Each number is 500 + 50 x the weight over its row's rms, rounded and kept within 0 to 999. Layers, rows and columns count from 0. Numbers have three digits each. The size before them is the row's rms in percent of the matrix's.

# layer 2 attention value, 32x96, rms 0.0946, rows 27-31, columns 0-95
104:415521566498506537555585538510493424516475520621485440538510494444506485427448509563529484517511532562466448543466490464429442592544427498603567426449454573438582472468527496534462418438376517444609506480518501479446543468551609460511528545512506526522483420532463520572521484479450504489
095:439533614525556541565481522436509579489344426569497588522515486555476491602489436492508545470470574481474509463573441482511494390550521520537470552439496476469544451528448497494486505531506568482498549480450578471469539481473580573527469559473453573428560444500504437580519467491485485616
109:453443438521476581437483492542419665486426484481491491517487505599464495467423458598449494549574558415492464417542489470513530573443501492445474514511462490486448608475511469613518437499532570490514495510524582476445495452510439439462535454465421467446522520478534533525470461598502488579
102:567409489524566487591464459539544542555464478492472491591463549447428573506431578511532498455519497509519510551415402570525598547502471507540545523377495478465423529384481491437530453555539452475470481559551549459583518487470525553464482497511461531413500465545598535423499494489522517402
095:414532453412552467510427520559467430500446540507474573485482495447553547454554427471470468499513462541534465432484553478561590520520437556481451607455437465510503555472582607515542496475519597516498474489451496512541496590521540531346528537462466511510535471453566620559516430537517503549
# layer 2 attention output (transposed), 96x96, rms 0.159, rows 27-31,59-63,91-95, columns 0-95
099:436583565478506529568578490470520485390515486622531466509463506517501543431476516560492441580530473578461514577499535420437444568469468514546574462438471511457542488463548454550475396439412489405537539559487524505471502415507604446479531491492573504444540418533501472576522446548445509488
098:481483584512567519553484474497513570511364437483537623551496468508476422561518476465472497376452533556386490448566495451559494507485480476529563511444467493508562457500537465481440547498529475427489461470491607515457441475449555570574539615485443550508572460454531479529492501475483467608
109:462464424552460484443497461504450662582407516498515477544485505584467486495474507556459516555536517466484511428539517478490560562572474434408522521538417501534466582526456472576442500494544580471531538461522593477485452429470390457469455502488426422514533567425532542461474476578538540563
102:557515482483564473587500449518507526586445491488476522557471587440443579480503451494533433448459572508517464540477398612448568536471441449514529517426480515400386486402468516461458494495552458497453537549479522525592580466418512553508529478545497581529548463488572483440543491510504498379
115:449496392511481497509522440587376462502471553516554563539426507475503466469551482444545454535519504561490555491429603503493609515573396461472518548421510493556475450572522567512505484517571532422502479431558483519527457523484489551449453582471431449480545566357516588529489473484516486500
087:353506562430501520541583516450482467481451515626508455565488500450496560479455515555501504549539474575485487523474506476444460557507378489564570455443482512468538507476529502538512357450419491444579490565486525493432541481567600442490551589499488469511535431534502483583501490490453456566
098:476526612543496479544532495441446593445373445552532569505477496482426495589523464434525522430483548554470439403492464487484522431438505519519533519486525510548558413570504478464451550459520504523459495491462582543459533458463559590463559570526416450510556409451478501580532506496479510626
092:505483448526428530463521463506440585485419460473473476543575473562434600472388513576474496590529549390490398484501494489498497575491532501430497506540487490499413564466491447579474463535531607502564525503563590533444530389474438458475494456479487479461473505499571552500485497534539557617
104:591444463463579480579460451545452529580519548485552491575486557437423592481476544534550462510493516494513436500390388587523514550478479472530543471378445528457454547357480491453511492568503502470487550538542488474578490449480536515479458516548425540465477519518576510415521499540527477405
092:410479414519516519546435439525467442540456462571506498514491491369546582471540385501533442489519479486502482478530579509543539517519428498476438548499441390500479472529556588533564496503542534447523438496545484523555535536457522482372494481518493608498474497449479572590548418464557567589
098:460602614472540525528560500479517523419504464587508514540500535503449558433549511621493464568506493551401472582501502430458428554528453456556578418446451564454528501466525454543452433478423490373534545554518471471559580422542512409481564526477519492474497446517476496483472488523441515497
100:471506577514565550586462493416528573508402412476577593541500481470440434561518483461447478463455552535408436472567490420543497532479487500489578505474467525500578529561464414423426535530529465454483494470478583553447466520463526489554559634471468580495550484515511513489512479441489489614
105:437447383597433477439524470495463604519354548542499491541499456593461505504460497517468537528548545448503508459508502466496529569552487495417525549529461513570521553504482497546438499445526584490549507473539624486464408412474415489494464427539470463500501542432516567451548476567565514573
106:505467388487504482585508453518476549565485530522472483525423536434491531486464480497534487414408587502540523535531456566478577575478478460579468535411527506429392465351517557480506481488542440470466488565485540566610563494434532553455484479518510584504601466502570454463523514478514449449
096:441518363554422446508500389471372420558443559562519564583492495529524479468585461472538443564561504535459540552453539492516568533523475538466508593425472457552477440573459511516564497471554496465514509481524497545539451523502465498444431548527550512442523602394511547517512457506477437534
# layer 2 MLP gate, 320x96, rms 0.103, rows 0-15, columns 0-95
089:442539486460535459424516438413463446437439586512495462509381518536545537440488485510526479473567450542529490533505496563536540413468520556519537594543535616415498521528547466555526484462582488540563470572527522490518543534474527537476497451577451447539514451438588486553569518562542371417
104:480439508485531607457531609558519531537468523572477559502515461502486473602539500489467496521410516386475493544484407471545533543513483575389426452536446535458510438483429582536498540428492554525585485503448490479545465484498485543496528490644541533490498455447427511458536455418587479430
096:450505442451533478534487471607478437547476532558423576622474487469502538465437530549514526426476560502479570513490399543416527597438586504519487474537463448523435429470516415469473490456496554498568507462518515509621511395419512514527504476429624563465508508506543504409476490480490495511
088:493489487400566503525525510534577457451479520628526565508600453462451525539468435451494543463438523510474498484471434525446624581513505528447526402541470523542505476497493450531481537454592546590503448551455485441504416586617539452521438452559440441542420459449506462460451495534497521523
103:453517488559547498456462575510495533546458412555512400478488513478576539450532576418503507507507456510564537591543432517483516497568460497441401579459500553474577479506448539525509506458504474597568599458438430456521567527514339481523501484528418559470562442465456514418506533491470512441
108:440489453475588558456543522499551529541495503506436592560505552569477485500408448548496512501575517441486518578387520477490513498481562482428494596404557429589501523395498531496441464554552563427543540505528546527513521415460436512500529425535540549540537551445432539546542416512595500462
089:510451514527472534465520395381477530484539453551458505548429495454501512446448553531529534467455619512477467447444520566517512508519460524486556503452469441466512450467542515398440494509529471480557579386538520453459493447407495467543628537597567566500563458535418462467546582504443446469
101:531465558552555509510444402444445467468556483467524475495549591460522424528499489500509435496524486576535464554511422619524537547573538499483488508546573475517545435542511470497447430478482493531524471501479501515360590391509454393439535385551487452559492479587506461454594516543546475503
100:460509497508584404528509468443405550586560464518431450498602467439497474546489596526488505507516560489527592505512432406463469444510554525499490423431478562470510572546466593456431512523523497505424562501493462473533596612579507460475444437487539499511495498594487424444528478530544448557
095:503530382574443432514454580531535487538617512491445517424520535468561547503422440497556428484488528460507416496535520551513534463456521486539451428413518514538503438537557524450560556517463455553666553478436519456501563553487504465468519569522550530416515453476496550477448538403498503568
106:538468448486509573528531482499492498468590482503444441542582451508483459531500534615483525626381492423457605532500567509575574511490546450533542521461597509508484585505471364463448473460562504425483518413464535495450469497539520480441504519539466445530499517531549472616509450493476452441
105:526563529551575527360496452416434457499530507479520479509524479442512472481538455424550511449524532484482510575573491561503416552603556477476529451512495508480510429446493499429500521509549609450553598435455514437478533546496487496595540526418541508422451542501506531451607426523573526591
097:464432497499508506497528431462459545442513557522389527541446546575585568539469547507448569398579495542506510448435457479488564537357582464469484505476553522513537561490475467426470406507445502426482521456537464509483454523440633545491489537544453573544516565537516523543550576488553486564
105:481510514501518510458559545535470509497455491404487513541481515432505437496562538516505434495555562469491572612412459546402478547580525468475537535396482447535652476444452527524494540412505546509514533488424534528512513506517583461449453478560548550546479500573523582449555457506610457396
115:410501394464572563520495556405457425549545491485462435482447597449442564450539500479584585549538488373467557552500501525488465541529547474429442479495633444449563527510500521488543492448461482532465417472516520567518547474454515529463565533491516430424585492426504423476521486520502520497
099:419513392466506463486452520535473471442496588474551522489576505597450540516486439476437488512429517557552461592429420506564508525444507535525587480479437443457510424527473409514579533450435475475565524511507560423428526546470556525421521455600549539432456444569480576501504443446477493457
# layer 2 MLP up, 320x96, rms 0.0981, rows 0-15, columns 0-95
095:404463495518496469508530499513506498431505593439544525459417484554568521510577478476534454499559545513461613484502569333492465491514475548580482563527540539555424485507524579444556529492504461498455501441588512481508530517527583599357496581532518447500490479526492530491599517439492453461
103:503432563448565529447500560597517479475503540484506496483490517554523500475396445404490451462511491464523489528459489470508532441591532531474500381531446550469525532511564563593513454438562504391565468597517465574465469458473547454447442505548587490494542458576590497464556499576478405570
091:552493547478508563479571462482503492577488549559601594534435533495472500475541452492495430507448502362514420443481426324414508447519563485543487532433516508483470496496475536451467540376507512481432500552462499544526528476436476497510488449478489539453512436503563519457572592441458579512
096:457444569489446499505555548512441472574467600617545588408506464452494556481511380529482485425400502524514443473420434514489504557467472527429391532513456449458506478466500454455462481528456483487542491483452501561495565498476525448441485531528508452602546436562411483520433474561537404529
097:514419547442522462608438549517543468494439551563554468387496479436512454475471502439358443484552564528550555522462473555582462487552505544498477496494545385563451490476580483452513425514423527397505522517526581435439559553523538544488448445522498520423442487525511528479487537535537420512
104:547512451427535394508519517509530419462494504435451513510518432538506463503572524477475515474455420561570482531510534450511479442511585445401570511424537432584594524515518466485530411446478572518514539540565451598448483481522437572418455473540473476452466482531567519471402429550546573575
095:510435605438537505475482502493416451476559511553616515506459479531465490507474425631501416395515513492547486524597507561558491538538441519585601482511592519495476481464591512485585549441570457379503547479500467483500493530482483499516443498549473526412481459455524501543511577566466510431
104:489389503369526553509520519481609455525356447471558519413467499473499461437513496500520418579574450564450508535534466541430510576564525532457549473491617548457551458521573505519515470484549493478579506469499504476510559502577569440495536496511506469543449514428457474437479418462571449497
088:475500505544553498518426452546457513476581492504535455435564462525475511428477581473518521519564548442624425534433410370584535483431541514482535460505499458509432423545582581459457485459491493444484517481468427518469532578450474467474547462506565573368474446485489453545502490583469545528
091:528545563459432524489479504555400527388483464420445526420629482547518489468512556504547417498555527425496476500537606493505477534545527461485593530478489527511453509526516525494457477478493564565432488478427342545523547466470535461501515460439493465418478549531585498573446466533445495600
101:427540549518495503491557516578526534561420483467494501476489598521468609522488430538506626452467529470580380514369470529482459489467420571516433497577518488446572532476456548498541492533499524500441439448506541612467477469519558454529440556481510529467493469467553519531558482428435413559
108:473468503599438584552506490412535557437517489477480442562422501400478516545389433502482563555565500481490480484507588535477504534415568488445462492465537457384530526538514508504590461526371556471513574533564551564547498495531459505498443507483535434526461544533646522495459488492498462482
094:518522394509610577539475392556537574436559460489538482521404576484572422488495522474441446553499586516507569467502392494436480500456498521471539593496536456522478528512513536503571538457525510464432567422527508459497535522447433542555492461484463523592483482551556578491453467490454456383
111:582470484511437466556523398490543530559481472421491444446538467508559495503396551588505544499471450498563515520501500533451474491569514575509529539538480501467407424516436467349426418482503562465586563618473531490529517481565497505484509484489624390523523559513539474488477474530431498480
104:403435455452492551537548516478490569488405476483410527548522590376448530562533411553539519545458461493487489537445529494511487581560500470563456533590470463413587582506453432451467566468445524509543495527570525512605489471525539523489455437427585524556449472601512470500509514512554488496
096:443517516492428545542480542514525564455448556518472458485370502562474519525531627537461557419534481475524464444584505529576471551551534509494545420552482521511423439499486479435410492440480530562493465532501576457464554476533515362521531470499418539426463576569540554437488555541564545446
# layer 2 MLP down (transposed), 320x96, rms 0.122, rows 0-15, columns 0-95
097:620536473532580519513526451505481540568447431453514494532580515440447466510501507509480542537465505488530454550489481564538517494531503461424478449487505448507659543477487432483538541480468535431505472448439472527477490513531437424588521357445453664547475528518539473509412579475519536552
105:498443476556579435463506417476485437428544521417469490484498519512465472518451469428556544471522473525654610468406612497417423455536554516591459527511551504506536531458577507480523549507514509556447510559580476573498476475456459485589467434465446447526478475569471533545424518507534452449
105:508605509488538493477467508477535504427448480510511446425499536468456511543580484469498508548529515488540574492469444538488532512568468474537535461544545423493519511477476529533572533506539461501465444495504487507519542504555476521524514189468448605547422473529478498442480456486523547485
091:563392427556489491518430529486592502551526517538534460432491505495536507577538410569547509478447478615526511610492360445521444498495529395472442475467489608459516541538470537548545443581436560553497450457469433478509484495503572479545483407516521449568447512491526496497484554464481455466
103:595534511479502439564509486486393486477467442549560555463528487485449404475505471475492439452494520443375523457545556483565541560485537506469532454612510420510481479502614530504513564525398522502418449437552558447466471479498578541496506385464522569577509481455519550468487581559432532527
109:446461430440545497500468558560492466477426516372508464578451553458474489489569498489422525542422525458731531563496562430510568483487529488423574519435541453479530547447495522528532459484492557471610531493593452458529508436454505510467479514532517462485462529459554521504480521535526511483
100:467567387481457469504553440528543452482491528466575583421509540477467465565583511512498436614486410481515602553551454453479510563476502526458464550536480577536495554531378495543545532443464509433500453506452457519590529505584514428491441426420470517485553549564509453465491434418524513538
097:525535441580474404589478548487536478505482585447477465508509500471455549464534540486410504502451474555450472451419555514484562520570433423463535461621476541472556571509499461355529499464559451532544489495470398455565537490531450514582523465446513511507442432465573542516593593502465482516
091:488492562521505575495492509563551486451508479503492484355516593570440469495577449467478572508481530473381470489418491541500516576506515529464463553537417444468542500435510515546520521444417607536538456464545560531493482411431508535460526342444479585535507517479565580518536518475462523462
092:524476501537418561462422502425459570495449525518522398547490594480448451449549472482521438531479560492502544437491459565565565487441383496516489460514500447460488595511511513500527503512548499535500598516443607599592459443471427474436533503482451612515534424460534411570494455532493471482
100:512461507516507486525495476450524514523588460464460513561526464527512455496508523497578526488481487486587382439509495447576532475438456479516530432464549521551545668598506469396507470414581485477523493502434530571540557498379467561488498518556503487589550481408491431511524508432592448448
106:485545613566438530442501491428436434485500462508459479543487525535458596492432514585485504423535508493610488488469505477583481551556439470484534410489473528453498463498548468514578609480376578472491470446577554484455474504438545515548490658438526466517482459575517508455466516518448514487
094:423479405461523489555592574491508494534438545482592458427475517431580456480504464497542519506467422437502590542501462507507426514549497554557484526579479491484476510629482511523486600425558435516579465505491557511534459462380472506450571557476468528548401490499490464506479471614513445445
109:545508492541517456499513548405555528585477453412470527508481513469515556444500537533514440460538590590662500503444562512514498477499538451521552528545488460466428519583375460459434494459576526391542479488463480535522474523510533465465444584538563423494472461495514559429465386519499559459
110:478430461399489524446487491527530489555440528396442513443483454451457586551575426498564565431521392486384509490544577616496465590561468477504488453477555464478603565483569550498541563428491503471564508531441492473543480448444517499459504577489483468510498469549541496579507517519569455544
098:542509535493492515460528549472409485502500517606536483486530508443540484458528544532471462522500601432384588436438524547613538468458498400548421539442529445521528572440501428562557537526581465396432448472503546573532424492516481500426475496525474431554535464439533455529473545506444491582